Each number is 128 + 32 x the weight over its row's rms, rounded and kept within 0 to 255. Layers, rows and columns count from 0. Numbers have three digits each. The size before them is the row's rms in percent of the matrix's.

# layer 5 MLP down (transposed), 1024x384, rms 0.11, rows 145-193, columns 0-95
106:171094138125086155115184110149134181140136158099126070127108127112105118182067156122123093084151150125119166119170087099117103088163157145122128158133142119106163166122141141138114097135101139115118138090145176101111169121063121168088178101142102086161142101124141125079161158185107115127
101:130108110122087072069144108117119141145115156182167144101118137052086092166123086153102125111194147139105156128130172135155168086103090141095137089094133170142089087128157128118090165163093176178054109128138144142200077143146098135174137156103161108071118146120144126079111108115058106150
098:121172144091109177149083137101135056188185158130094152156176112143127122092135140085064115176128117079130108130157165110122140116143123155120127174088080133141152157116145163142122114100086157080124116138128154131122170071063130100101127101083125122112124204126130149115104083149129078177
090:161108098116124123108150158073063156174157159089061139157140107124128107203086103130124141134144084152151150138103136080163078156065178122124103157123130153151113101097083166108136135109138157142116101149102165139089085132118108169137118141132177104170145083129160072175131087115156111106
101:133115107125137157176122065089119171146074075135086158141193086142121153203114116128106094142148110127130133163131141155133161123120130194128063167155150129162154125113182104088133208121138120091163115121092129101179162124146239117172116169118103159089134176114132103161106147144145180093
106:114070157106126146108116096111107107142166076122152171142178188127136141124110143103140194131091153121092135092144156078135157102149137060182119134179139120167103175124119100071125117120128125132085141163109122127161127131153097134086105153186131083157111183137063150189112139161121116128
104:123118165124088182102156171081052108052156124104072136089125083144137123156106109071104174069144125131052190108172160158143118176144167094159162135119104084211131109206117137190104112135153068157126103138184172167085230168135128162075115146119124098100127113172107171133094119140111177131
103:124111131163108154109128129147140141101136140151160132143160149078093121210160114138149100112086121044119121097187093142027126108158140126112093188101131120132130110062122108154105134129120114101171117099120181152097049176128198138146133087114099093100084081134149123118129109093103095135
105:097121140132137144133188077130140115134112110078112163158126121125122117085115165057146146180096157075105120140149111166179097177133122126191081119062106109131140156087161060110126138159110167086159114115174096117111095155196105160107129072161129114193144156188124135092149101150152178088
100:106091170125151134176100061135149115134091151122196184062108120103137125153137127148192146082114136122156122209153146123142165111180116065177106166108121082109102135190099167134091129145113170203139099052164095126128191156112158108058114096119132130123146116119135134146153144120093095146
116:095129103157205097206157158127183038125100133124122107171119077137112147129137107170141100166118073169097165146165180082112183145172150089163106106116124104183063138158109096083138092126143090148093120090140138141146173115139095135047131138098191105180061150145118137138112051172136142090
107:103163143153111122103101152144107151133109073160090168185122152173142080123117093127174190109163157132144097112115164092124156096147173193147133115086087049123161149162141087122147143135119162106140135057111102093147145105147159143109182160151120141126134184113134150151090130205133145197
098:093117160149108103183123125104124122141204129117186126065131205179124135131102156100111158122123109099163157140154102089143144138163156112112132199144090131083142136138127133144110126086066123146140131153048154111110158179129145189105110100092185075102155069177124143174103122161120091123
095:074160104088083098158123140146117186100146144089177151094138140179091129081136142183104104080123098145115131126110120107106116114112116105131113119113127123141164115186109109104115151175171111099118174134157105190106163085139127150026149151105139156154082186102064163159118090159143126150
100:112158129073156140094163149094126046114127073049145136166105098098063156125105148148130195130101092149141148191133160145134133151098169155142168144108146118114066134133067111162096144109147110144190142124141170125094126177071129169132107118098121131121091137130198135139147153103114172131
106:120125221114151136117204077130127152102169176108141166115067134078141132178147146150140083095080156156114148116121106127117078132150088116122207117166120077127105116119069111135128052065101144116127145154170173159089141141101146084085055132146123164105110115134193110108079142153086139099
100:105145118085107108107082104126128105135099142158100181136132107094127174137183135061062132131156156131104126140102153117110072153127125114130119139107149160087102113132146123138157165164100132116065131076155142107119112126127172128102110192143147207149119140118083148100148123120161125184
107:073094205118127071058156092092074095115137124202098182195131182136158123092113052173130166113151186094068141116144150090123140090112190161108114093162133169141110123097137152116117096116132170218159151124119128150120087092144156123110177136081107131155061127159139113099050090119129141101
096:171181137123125202167115154144155101126121130142140185134190171108095139142113134112235156138098120115114178121145152154160109122119120089094125099104049103197075117093166211102164166152081117089159126132108130097152171146144106099122119173160077145104105186125183120164114130081121125119
100:158137092132133183111176116122167112165036163093181165126145118142122103097149088099103086103131116116107141110199131079117151145061155098188065158091123153102184145103173072103110070165120171097152166086097078121164185166104153074112119103116154114129139142126124111135166108108136122134
103:119178087138092138140143129111099094133089120065105132145106173059198161162118098121125166075127162117094170127101096118164167116120154134176191142087138154100180143118142140089115089135126144148111109154129173134187132170196134114121103155119124150092104189196172105156065107128101137114
107:148157096169169117161068115080126133149135138095173124162089160086087136156119155142135167126153117095101103141066133191124151110187107036143119158119140114114130164126086104174177143101153202153097154159129220093122144134167140147059164134141172176110111115072091092163126174112176102096
104:157117114171141156156147140161061120102079145096117122174096157150143079135194177112102088085188088111176121119089071127124217112131160102127122106129117146087139111090123146133183067141077143129117094164106107112080104065116080187123145159147120164176168093097225145112154120164180102107
092:227169086136095142092117052145154089108119197149142111126125144141113183122059132120179190124152092128155140196128130076141127094095151154126151100118151200064129132141180092107109103143094072159154141134089155077097140137113127105145164155138176056170120101104147177130128135158060127134
100:147109120111150089134119133140105185137179118111138119135157124095111191025119072179097104156136209112162164101147157132101136157107148161147111171158063091137105107114156072116121168116102111105170213132127166052155177110137114112140154126201080108116084160124118093153157132179094109192
096:101149104104101083095067193076088106122141139112145113079133114092135170104127101132132122116112129172131111122152235124168083103111146096125183058132136168147158186120163147155081082114154144134119100130098155097109181085112126054137125186124033114113164146160174175156077102118147135148
102:085162180123103123107064098109169139170142126157118109173122124111099107106134195127099170170131154116130088163141158151130166087107167075156143162173107082134130102149132077137161108154116153090077143158144142110095162149162119107134167039175149153127044120131173130069112095150151114141
109:089117133146113098092147140057116175150145167220162101151132126144150095168094097138147146120154099086153109138174127181163105112168114127128122116129132081159164111132104209164127104131091121103085172168110124119124159162137097166065126114148124163175065116123133122067163119137166082100
096:158160140093157135209164166140149207130134141157146132096099127139116102172166062148126089159139137134173077154114173080148169158135059181102122122124091069098139150114153101107112115098140130089177114170110169132096162174114093126094119136123195163128127120083095161106137175115137145105
105:108092153152131146072159095182123154143162123197133101134113083142115097175124150136106133110146054160146171110099158184125097156089096099146135127164133105103089090098149129116070107140117111072138148064180179123185120129153125113112120136094145089161174154153105143139100139174100142081
100:124200129113117125144137057067122148114131137111123103142132116145053197062106120165180137086175133102113158101150181150168175137099125138145124151143174148105189134140088133125135154113158087133096118109136124111191149103117155116121188118149086137161141163195188143178114108233115130086
107:129115140104073154133142126103147143145124135114091121105053096160217150153107140104097161073152169199098109100094162135145103095109134113122154119193054116044148154111141125160120102110138149127170192135116107166123120157083135112151102118142141114168095175145121141126117159158168106109
106:147173166170232139124083144113112144164183165125142091142150154117110129142112104120115090163093121146154086120073105158149135146187191159107135110148083090162111123105166077105133141113118180158095122122147143134053113122124198135199177106136177133140121135172098143127135089113192156098
098:101086103123168158089143094136119082133155061080120083113111119064116064119160112126175139120155078124134151168151150114155060142154133114110133141073170162152141152128152137140156121106136162122136126176130171098040159099064172157164146082158138122130109128103097099126119170141121035112
100:124085132115109142110118104129112089154093078108118116147096152071134095207152152107058163142186105150084172096168155125102123117142112157091144153173138186092108144109146142155153103102144100183121122114163163095129061138151146139119115086122125114130154115213105133145084113126124170100
099:179140145137129187221095104081183110119202168152174153115106123102140124139101046120110103154132114154137174133118100083130140223135045145174144130109122114117111037117157134134137091139100112156126116113124054131087146150136132117118129108149126119092095115108131149168138140168129128125
107:164151108117129155074167115103132165106158144159133167168075155123133146209125124081148144168126174094128112085077131192104136073133131112132094085148164073134124113087145101097085120068140075101105153060184179096186061117156116153158171163104186098176146091097119173111105071083112146140
092:118134124075174188175144173134154140155174177113138177144136175195171177145177159131154117104151139102136136083179126109151123107101112143160162093127155142080141127112098185132151104123172150109117100146118085111134137092117123125110207093107137159139163159134105168088155167074119151133
096:170131154146113103133047144172180143155106151140133119180161177164103133105111132120145124089150123154093136155139148174171140182088097112119168152176146145159093131135133113143120055147149154134086072082172189101143134068176152079186118064162107134125105155123173078164158129112127136170
110:082087101105092126132140129134110124131129113121065147124162135096118068094119096109123134154152137138134157117129153123085129104137144143136143140147190128168092165109144067204147128103160151127164057123144108136093130135143131148177026167143120186121104138117107135079134156113131102152
105:094118112112146122169127141112114111080144144082124146124133087102118104171070180147189118143162123098166137132150087107207094106133106116094102148119159120169117104155079184183098085100132182147158135099077089118149096107091170122063150193108131131175156162063126126124113152106152107085
093:122150106114114146085140105085155106134166094108138213135110064165151137104159107136168112116085118128132079129159135120128093105168133098117160164127126082146185131142105117189107062106134117143166092099127028098144139128126149101153141088094141081213163125141113118139091095131148091175
109:132097174115162089106151103148174068124171172122154144118123087121091090068128186122113101078142189158077083156117147142096044153190125126123124167124151090073162145146171135091182138098128131129120111090160140107147176178141132135119131130151132112111097122101132135139126083170099148159
092:157160078185147129089139160100156134134133158123068151152143105107118116111072105132065109119156156159156077105171121142069082099150090152122056150111044112154119154128126151159147160182099085047120161127095111141115130104112121122079116139090193098161075154114123114081113164135130126197
100:240137065151090114136152128130216113130150107107102145164170133128095110138131132094089138112079097161121075123108152146201120113107136135207132093096124099088146122126108139185101108093140179093125070111120070111153085136133122177157108119137170085110118143066102129142125099192144132218
085:127096152154167044104098122096140069177092097083100122134132124076108187140127163114117082128139164070093131121113137083095095102128135082225135177091062135114150136187207159123143133178184056159192090097129111156136064127121111064125086151089090107127110115143130148092127106141110112100
101:105165108091141140196104159174090054148109183097093103121091108167170133116108166084124120084132147110135091070157107109119089080135106104091118140152143157146089098140175136106132023107143136147089130155040118136128187108125099106153108122135146152119176108119123143096138122126138146148
108:126133134091190167124140125133096165131113094131082102098127092138119143136118135188110140130128142187124104070127100128171111166095127102146120149123078094163194102179153116136124170111119162107093154173126097074144122131091150093127131123164124125074093097123142156129125144163158138100
087:126129096177199146130179156133124124127134117065123173128158168112107080148140166138121121073162130148092108192126165163080148102156119145139149109076112137086098115168154161088119136110137148118145077073072073174138097120156156105122093092172170080095136157124129103118133160138180175067
# layer 5 MLP gate, 1024x384, rms 0.117, rows 146-193, columns 0-95
119:138095107112110136112166106085125035190095175122158118107170147053150147141121128149157121090096136163111171152090166091207151134113169108109146095138099100148078133097128126136169159099137149141118140135157174145111088137153138118170135126151187111069081098082175114137120118162135105157
102:120097091145126137178095085121136127090095149164101111145125151214141140070120151194140109126122185135150119072114151145152132082139167126117157110183198117097158130171181087140148203140167149181110133139129123111117079120141203174147121171107124113126104092151140103099123090127139165140
104:099115111074128156148060125149139108055167169142081092112142145149073153082091138124130133047142100074236123164120161075074159130163131132115199131162158106104126131114117106148086124125090124097076159131123150162146167154056156127108102134130087113163109167159167121097119153135127127143
100:103129110115109153095088146124180143181099197151179167104074138120133161119178147107139030081140090131144123108096129103161118063146172107111156119081100138143097107107137109090166139189128181147141059058094121099070105108153130168097095123093167130165123126133151170154157174110145143155
103:117146136104169160053091147151113086163205145184154128110157151204151192180116087126172137149119118120088101061147102160220133144111144153120144098136168147116108118113145105098106111116161168135083084115147135118108146123128148115129185106113129123122112174105113118118107117161140047101
103:166047085129134128123107150104106086077162078209100203091154101122140130146090080121104138102107089160102138129115167145218103172098134118144150121170091104154082084215128102159090108167100123169147068167185136183124201115139168160083164103150132096120118101178110105115133193127098106103
100:107119153072142133170151096117104123125134123143114072106114130169096137172088145100095172155143114145138162152119098115212174106128093166105116161104130081149102155151143157107148165085091114170188167083156104108103175170144128117104120061099103121119092192149135124168062145133158110122
101:104070053163126090075123105121148162103173105148070134130128066075139128077103084143117090165137139100144150142098095184091143119093102177138154104087097129086096124112104111118119126144132194141143168083134167101148158128101104103113117132204110071111143109158095121142122108075116133162
092:147159144107118128151078093143123124146094155150158146089068179119163119161093071154110124111083098142132102169126121189170143088122091071093126130091171157097111138157137110145147098159097173115111191120181120042123147130176071143077093123106096158132124172177134165171149147170106129094
102:181142120186147173070133131085152127112124133166159136169167133137157079118141140072059145093090166146119107138094122079128080085183114161131128142068172147116113163114191163178137148077084124062113082175093056097079093072165123109156138202132054155099123134165138062149069118166106129148
103:154080178101105100137147177142131121136142123119165119151158103109127088122181101139183100134097123118162072124089155162131096084169153114130130156127146135062050148142118106148068171076170135107145079123096154155125136142185139129139132129105080109093127075123189157178137080139100095105
096:114107150134104060134104108120123127148106139140138151164111102122181145147163139090135064120190098079189098183111115177140162173085117147062143156153160066104166153162130145111119127162105122118135165117043127147118125116129101114102130131118157114104144149115119095122129121073170110139
096:116135162078077162165135123086107111170108086154079151066086136097122170174129129091154113117117175146107155158106183090118126143105157145150146167109137150104127126097112182167139146101111135168165105122163101132081127147100170116184159185178093147088144115131126088163131100149104120158
104:213133135229103111149162150100139127111108098141103133142161116110119088096185079072113177155181107137136142081111147097201184129135169109139100115123182132157149124178150128109146129119117103158117119118164150112124179091114162156116182121142106119133151149088105174115195097069170104139
101:163149096133147136232117088140134114078107141138080136153067155139153096114123125116182101133165126098167113156123077166093159159111126139169061151134075075100103136141105143166170113152125165157184147124118149068092164080139083136038110172107115114098132136150178109098079113120140149135
095:102120129147117045139147142127148137076146157111125124104118090131097133096169120156121166146127162095125085101105124125104159099117099111133124139124152126143128153150169113218163133104112160163087220140109178146157125042155112126118062065161083091115165132156169182148175147151128103172
097:088166100190153155127132164108133142108108064154220153148053073098128158097151134132131143128137104201132199104092152112144095106139086106123146111157123108129127145110161086165170107143126119129115052110153163135156146152127114126156097127172127127155138056144130164148115116136164103112
099:107149106145180108108128080123139136150139078030090108088125179162185156156098092077148141120155116138129133106136138151149101133094101164149136193149078080157117113170189164161098141194152178154177161126165134152186105169112150170145117109120164142140132155128185128188183110061144076148
104:129145128120126150106122146137194141122154123145138122179124090202120079092132219115111132125117098116153073176072199114118086113133156104181140085121111150139162106114049158128188156095162130112087071134118137077104097107109167167103129136161133123135220087130109093111164146166102121114
097:160114131113112188111130042125157128087168178198094121133139108099114103132122142084060192135083092116067098087184116157135113096117162124139121093140087115161109140147107131113092069108109089114102121128087117112168046138155112126154113101119110124163191143114155067160132137108130134102
098:113133119083116115120135162174148114170107087121110088091211149158108150125178123088135125216098106179108180107115178130153115151153120126108088154129090182149142190092149100112174164111140037049188130156142102123204080091042153085121113092115112141109137126083130166135165123112084068081
100:107072109090132147122148095154078142113119176155147108141091145127189182111115198105145146141122136130128136193121163164153184110087092109075147157154111142151162101194088104127175070094149118170088124142136151157155126081155044148102110132136092133130165193201115097169146051164112095140
095:153142151118134171168096183135080115111111119096148145118161087052160084134179138161076156122129165157194166115162163139167146117192132124125149107119141123086095188127111182141132154189117096157086139094123120101210134125087151115147114129157098156117168104201164160130097139127103147165
091:149138108162166083083157127143086166133115132139121119160140126143132112155147132131195141152186109089174093120137133096135132114199095074175125083135192217070152190161092150107142143146132163110151098073129103083142155118158106172110120100182148106141126115189110204137156087134100090123
107:149101127128202109120136107137100128176107184115160141069087156148171094168116121135090079122130159154177147062158086124123167107112111102138163167085203148122141176108143112134156144100198165130136143131090133110136175124143111122107147183126112121142132194145114110161079101106114152094
106:127129180098153102131110087154172146131231133132122141138114084131104154073087082176090100119136136068126112146166111132153130163118134131121034102108109155143137156066142110136097165131174140134114045129114107107120124124128097149141158094098158089171087144161166128140150129127118173166
108:177073139084117119161183078165144155112136061045164130109087135121124101131146135116170126114167107104138157143110157131129112157153112153112173114087133170076137123112137141092136191101147126240144167119190122130200150156134085089169110165100103146092186120142109048111142128132136147115
091:172149110126143109147155113108120179153073154104124141142122164143164156099114151107104086105085123149108115119075103165112173171156119046064142110047091114081132078124125098159058113147075111115095106054174137093071141092145128150149065125174114099128117121085064151105097083105095118082
127:093136120098078119215138103130137121115077105090074111118094173103144150079136119142096162129151156175096113167138133108141127131179118119144193112079128092151143136135101124166169105116159142165083085153046177072101132144133111109136102173131184185148065141146117117079099122103107122174
095:188103099134155127159123069137112142162136123120086086176147222156170078122165107083105122113094150097201114137124149097138130140212070133127191063141097192099076112148154185147112149106137167108136136101109095134142104138169117143104098187074140119162099126085138122142129138124146109107
104:101091182154105155163127115091135088124159145136113120126126149115130108051185159107105153161132138106111089127074124104147137134146086157197132069112063191073109149111144128143188077121094138147117095196107086113140091142066179102133081169109093125094130151143109131151119121148137161143
100:155157068176144144125143140151110113127143135174174101120115120128131111112091075120136127153153119142149124064102142118128084180166119092140125103106122114145081183123136146111076106149117118160126131151157167162139115123107100052137137196179161106137146176145081133149083134113132150115
098:111128096091156125122150144122135131102199102171162116126118138102125133155104112129098076094144131068132093178143127143109138151126120063183138116122119127124130176100197115064160142182172178061162164165137160160085153110136120105139121131108125160174140141069143129112155193148149112116
101:160122130141122061110143178156107112082135168085092153121144159097171124136139118103133070061097147129091199105100111135123059162131079186127142094170094127137116159138148159163088105138172202148141146147100117131131125098162133172151161077096088127110173145122177150106116124151127171139
095:157087107072134144133090131120118132139124107168148130135095179056152126147081147120088093138143124125155204114182084133116124150076106114117098057097065128099117165191118065191116158158086126113156150111139125178123144156139165091147109158119121131144168139139139107153164168130136141093
095:138125137183115098148139135122108076160033126086083138168172065101136138074123126152124152169162140063135122140089143095140107126076139075110143094108143127167128073103082117162106171146121124094150118120190213147097122127126129102140126112086160160077138146111150137055120099111091117180
110:159102112130098093101137183118164136158164149118145062156179149132104144129178100182116148140157096104083110128052098083109175102132066111196110095185134163115112099127129114107089131089101130113117081147133164182122126142106121133124176135143169114128122159141097163093069049130124123142
100:156109186190136095159043176103155105193154135170145137180141105187153148105123106133074154090128092171131171117113139184146133161098076144094124155118151163094110222119168122156148152144172137123169156152133084129157060084110074117132073158080142111072102118069151095090158111122119114110
097:106168124123143091109144163115066111110122141110111169126086107094144093163101145108168154097161143077100153154070178150158161121112109100117194138074150130104152139150131097082136141114144129192165090068127098108087140119105080117117104077182124146139135138129129051150128184130165121148
097:133121138119132107117068129130138118127133117152115154105132136082110135103141146114132168075113132129124068182165189142119154152151098091176111122169083124121133070089160158098152145130095133077198112150079058130057096098198131122136102135165132116083075063132158135167124109145139111124
094:187168069173139119119124118115110135152106070092099082149149161080167100130089143124148127152125061162192088085130134060169124136090157151096067066132125137188159112132114041136125114088130104089118128129108116174037170112085155109125147141113123064139096144104108136155157125105165128144
105:126104078145127133069124062070180110093078113133138125096107139123112124096126144144122144062147162109116147093113182134132168139107091146160185122118155103132123093093067132092082140128075189117182114181139118172163132085141143104130132180128135153158111085164152191100142063099189111135
096:189089078139122178142117176107144172142095207150136124104111077114101170076118083151078080103206127128145100090116096134123099169154101161134083077118090137111133147115152102170137092145109121130109137191092093104141099052129152124124088094142138115108108109078132095166151091177124108145
099:163108102138144106120190084094125136122185137075145063132147101144120135105106143128120150152088129065107069092070121177118098140110178131113101152091108120149110113110111097169097152143114153148168114194099103138129087144132106086161134133164048098130158215127113084139091124194129139102
101:162120105101083169125126173084108144098096117176155133106139043131096145145164116149142089177132177101151178092167150138108126166147171165107140113152124095140082200108102142120127129147130126134098157197124149162121175067095115112117104109090087119133132134140169117142148113128160141146
097:126148088109124102141111124098101119114179113167107144086129110122109129092124123133138121128155089144066181127085154134110200114133147070146198081148179092150117156143127070157183140126109137149114112078155118148080099121168178120096100147126108210147145113131114145065111122168120166116
099:157128166113154217102139135109049094145080113098079178137163138129166111144122150140110144146129118108176119100200057083097127117123182100103111100080098106148144154095130067144181202087076164106113146151064146152130160139116108135133132104174199151123141086191146104129164045190155171121
094:136091096177158116141159131105156205186164212127091131124172161154145109180129096136055107062151187128092143133083142157112125114137133158175135175094118135130139070121115174118134127111124178148106143091084163123117120144113137160120139142124144125118131124132180135132174139127158142093
# layer 5 MLP up, 1024x384, rms 0.12, rows 146-193, columns 0-95
117:130113077120124154111183123102178133123092196118109101095108182163126161165107126218131142112108189150072189108108116124117137126156148098107163122145082127161118068146135120146078172097150132144096130112131120024115102207131141187133127093142126153115088105090173101102112180084076111137
103:151133151132150167104095059125202116084150186088127170146121150142107179120094172113135100109126128197102113134079123127142110125096132156121130138164131152084150193148115175127123115152112121172134151108103133152096033112095084162175083142094113147120133144070145134114147085093147082111
094:123138112135106151124127141145139151081165100167109129161113108089171145106080133084093131061183140151167116061109108145164083125143136111127137114140178163065146099113148097145074133155129132159153191137091098091153155160065144127121099103160141094174134162130152134080125097145156064097
094:095135094119115116037141146083131112140116154132172128157135165133173152111113166107150169125124131150150150192157127069137119123158080079123107082088140071175109171123137174166128130156153126117136129139124162117133116081089132177159119142051116157092120096126151100072103177127148146112
095:123151153094149160140148113124136148153135092116124120075188143125136112148121171120128111126201104101138107140205092138094147106101098151157161162117163129134070143072107114115113104155123150172151150133119178093079172117096103106119098132111158138142109121137102122079146143127133139102
104:140122131157165120105124108118163144149069121177151142200094152133139171098104127234154052161126201061146092089084076086154151094116175125096084120100148163126143161168125108146156163131086150111139118133109095133095088095062162103146131139106159165139141104067155086146156136184142076160
099:115139123118152197197130184146105122106172131087144166091118082095121135109143097111126121186133128174208174149085130115156103098191146084140116124097151105109124104161136114128092170109140117146126170084169136091156185223135098118149102183106057125155062168096158117138164161137147101103
100:112095172176123107122105166153196107058156134100180133161158131135125117114142135118132132204154116083124148162079153163101114143153075138115116109098211145108121089075200109116073102130174157140247149113107111139115118146140133150138142112033131117086113052129107106150112080138122128133
099:174179184155108150124139100127150140132138193101072202130168100147122105120074188142169111192106153102097094142133164089083194146111097164123103080114136145165092165101137076142115157153214050049146152184151144204116088111134169127178136144138090086184140130093108129073108124124081131153
102:132165119118107117137114118116148087151123127123104084147116098165116132122151091152101162139177129197094139124109177114116140107131092164109185135074079098156138143149111055182098057129116114147088111070160140148127126107111141141130159081118147130145111104195135119168150059139132088190
093:135191097176115135114126136153204092142141130091167181122189140078098146132069124124026136104118132138112104108152150042105125094112086122116124125109145133108155095154162102149114141123099114115129134128128094126103106127085157114109110140146094128128076074143039102187183129131123145101
094:128144135109083132111109118088136121093079088163141128170120124153114166134133115070152127150200150131128077199079109201135095120110040166034190152162166100109163148131132103067102142184133115149120136115122148130120056141113147176112181131156133129142137109128155105127159183089116119149
095:122125130168099103152089171214132098144105153159108088114127128120127060133133086122171071151124159149116040045154168129127125120134118127159135119167126151128091132150147084183187090100114084098134115105123122083119133138166195127154130104114128122088132112130105139149100124150169120138
102:206112155120112130149104101158140166151141170154158110073189153131148118175090155132138130145113180123176108141156077114111143152170125107109138122153158185112174101114199119164115141150162121138074114095089140129089150161101148148133114097055142110143133161113136121106091112165111118116
101:122126138176068101125138079094080173096104120072164111127168063078070081145127139146181160103113138176153142118075121137125132048136087115115149200081131221174207057156148143154098122082112108115036102139159106135191132096150123127068123164094143182112173185112142120123129114118119071140
100:171121185128101077140155144150174140156152178099098092090130183068126083163165110097180127114054115086163136125125125106120216101203115099120126111121120160120144143142061144149078089167157145137173105153153155194191121140094170107084134133103103082140163080080146095156121165108147136118
097:160124119085115124155031127117110078113119117152110185152148150146161139107111161091140137096117134101144141210093137114100144166175199176104148109160119140093053119106097073088116133124105109147163067076131118121098120070137185097084134122153039145138168152119110112121122173175142148098
103:154066069146096038099105102204056168148099147191111110110128135111187147142134158119154112119108139126114077113136150160131129151092153130093176182107132112123124140112115163199132088164139123132135156161137103140156127136123152150136112104081142203159134156148199154187130088143135161135
102:074170158163115158131129125114179116164164116144152117133144117128136121151118176176185186111112153065083128182151129111174125133219085189107136112154095154106049123123079083104123115093090151173144158177122113115130135145109166135040172121138125147103130088194112183180101147185144099170
096:088146097116128109110181144177107132106174123147134145096089180108100159129125125143129117139152131163123154137133135079112095110147116096090108133091117133131126107220131125153175115129080148140160099157113158095096173167135029113092104135199154128119097108109099143140095186178165168024
093:193107155174127142161148137116137113102114123100129112102126135159107112126145160118144185162105111157108050118122090168138148072201147117072177131176142122142087110123099053140142153118157122100121101162065119113147193088175138080087184163086030147053069180126119096084110137147163153153
098:176095157095137098128159087124069125124127160131132112166164128072112117122094112153053061136169096115127157122126196107085127129117140137171089124173120151130130124082137168072099145160205074060098136104073093078110098133143134157179158119133095141131110131134126110140043149096169110089
104:050136133205127141119141168134111130140127156152150146119091075112107118080157106120067109134034112138144122089129167167087163133145132098133132122120158095112104126096118186103133112143182141138100107154152154149183100121142173196183105159126098156057137089186078113128114121116129083106
096:104126129103101141131146118133112196092118122180138095156132140109100080146105123108171147093062156167106062184168144063120124144216106139150155163122111049142158114128111166171092107086153137108129074116157113178139084077129128142104137143086083143134127126101122056123119165108172139144
111:070162112137122156192122123116095055116118024051145143176109164129065125133103091141100174185127075171192120123096255106076078105112132087178125115172081163129121102101078151124061200156108067115137112122164165183124111114176079144134104138137106154091159130104077133144111128100143176122
110:116135105072172154177099132100139138130084112105182155176064115134083116109113141153138114130129129179053125134152121108110141111098193117106128083117093129199116146113129173150128106101096147110156150146153102169098147129154118154103123139154109117165096115098175094159120177156169148125
109:039134183163083040180121146051078127102124124138143094114172135183074126111125163133161194162150079117120099133190130173097132099132162095129105175135169145148135108180128140105167155128133108138216174136111083146115172166122098121118114137105094170183117119113165123143155099100116112057
097:130143128117080120129097139114093089172122157141147153160122110106137116108102183105142095126106115153138139130105088213098073086126153107095124114155122178139088110106145119084136130116092134133146181105070125132180132151151178084146172159110084082112104110180122113096155036107135098098
125:094137087115143151059134145160127124157141107147165078166115149135091079119138200149165117093094133112093149114153142083111165089102135167142120107173117202098065123165143171124150099117076152135123195146114137172199146101092091166103191089109111080178088095142158159121092118127124167082
105:125144154139108165135112126144125146149091069152110173078152099148180046095131127135130139152132126193124118112092099138053162123149177075155118084128088082094072121154122105128091085114122080138128134132169128152068099091129065105122082138102128091127184169135108175106156171081130144119
107:161098079141135087135079158095074074119099103089113087104093190181143112184120129133138118136136115124124103139126138156117129157157110125097150103103115048151103138143101107150114168117156182132109199121124116171101123102151122123106094139106109156068115103119100164110150101112173175131
099:125147140135083126081177101136170189116082120080171146137136071142043121166105161148090157097098140140087109080118182125163125128160150175056152126108155091066176153124093161120129088137147138159114126090129124142120088154167095178193162093125109130117121153093189130097187130166095099124
090:176122123110142162131127114113145100106145060175089159130142139148154094176107144061096147110100129107102101119098162166153132136184085112111151143151094092171171124104140104139151147112090108150115184128076126208164106182120130166109145188119096127116133111141161082067168092163145061076
100:153125118093138171104150100171128119076142142166167132132145111143092086124095087094140160099205140107146130128183119074161168128111121049128102140170184106162137102133113105106120204139137076153169135096158140138127090149124116163119126163124107163132139065169100151058157127113117111117
088:159127067172139116146113151167141132115137117103116077157159144138126074158166097103121125115096174145063085170156131082096156085156151119138140164068114109104113109144133212143162163090148111151105137138120131131121093067120126155102149095167132163099060070107109099151052115135121182120
093:129133154163136137113107088143138122130101162113180183128125099080188144174162158129119149143149150150112098142142097049167125122104151087062089112132133089242118137101130148091079123159098116170131089139112136182087075072205144116090117121055127175106084134129165139068125118164170156117
105:060103109068177137160065121118085149119106124119152173133147124135115134147079155111164092120118111198126183172165144178126118098182170126119178144088150217105127093121129179134190140195135094186143110149138154118119137062141129134105106148118135166141123084123119087141151139106139204096
098:100095123136138188072114099106082087131131110146082183141141180175121135114156138094153091173059174168123153115140115116172083104127123124092145112070127103149130094078116080106119126087227064140133149224121111127133112117114086115139157157127135133121119094203157139136092139119094136056
107:154089192165074147178171078127101192112127088128068119098093166130137124106108076121125115178182153179118125156082171129075147150108114180089084090131101104182175138225138132112135133127179024114086140162122113184190063182120158191152150197148149133173133149108130157143106113081154132138
102:119149109158109121079179137162136156151140137142147145088134145087087089175100174127186063161171128088097099089125129113102117106078144107129093079127122160121109170113109155117133164143129086076157168178108149180126070131125178097185146110131084124166100154148127053212122129112056075142
090:155089151131155103150162118140122086133125140106116114148103131130060052193128122125133154180141156129125075103102099163195155107081144142140154055126141162108138125115153125115131132099127120121156156102120113117127110088118184096145131136150200126035106121152091171112127105120154143181
109:096111124166106104129059097063168209116134129080128154091086106121160096148186135115105115115129126103122149152176206132118095159175127115112166092125123113084108157107155178122076149183122150150148070198138179125096174099149148159095123132126162108107140079108168142098144123099095135111
106:091120133150098144158113203134156086137138177119178153114108113173092129111148069114127148104174093125148126086116124095132174173130090131135096083158148116126100147144131118107084076129119174147130139150185132113132093112121147138116112123127133223071147090105180146097112139130139084131
097:116138095103155175101137147109107131117140161174205122099136102143147095081185149066163127125118145153111137166098125116144151107157168135120091189129113103176080164125099079090171077160086129094110106080094107114136176078147142109069141186098099126115077112119110127149094174079194131075
100:157112102059167145188103115096113174104159179155227122127139127179154160136131111160140115118174154072139104108187130160156103149091099154062134124175083084103131104151058103135097160129097147122099165167191125129085157081088149122099099075170140086151151151130174102078164142104100146130
095:103132123067082084099101122124078169114148133165100134086151130117115118080176113135090163115117058148126151151154143135144152129140174140138133120141196129132098132104105093149125204116126135126143208041178149187092130117118156114090125113088146087191150173156157100092103159136122146113
096:100111138174118138154155112149108135137120158201124140060140153202105123153132155130137169177091147120118162105178112100151143168119098128186104115144112149121180190141087151152101085162105160127150130087129083141134113103149196202149086114155142130135132144107118149116100162125088109183
089:153124123093033151094123132216094112136174148141172118110162122127067149089127126127113120158153108139150138092122098125093142196164163106124067100154133153144146133092108165128087106140058069135081138107145116119148101086079118170162134079103057132123067140085114124086145128135123049129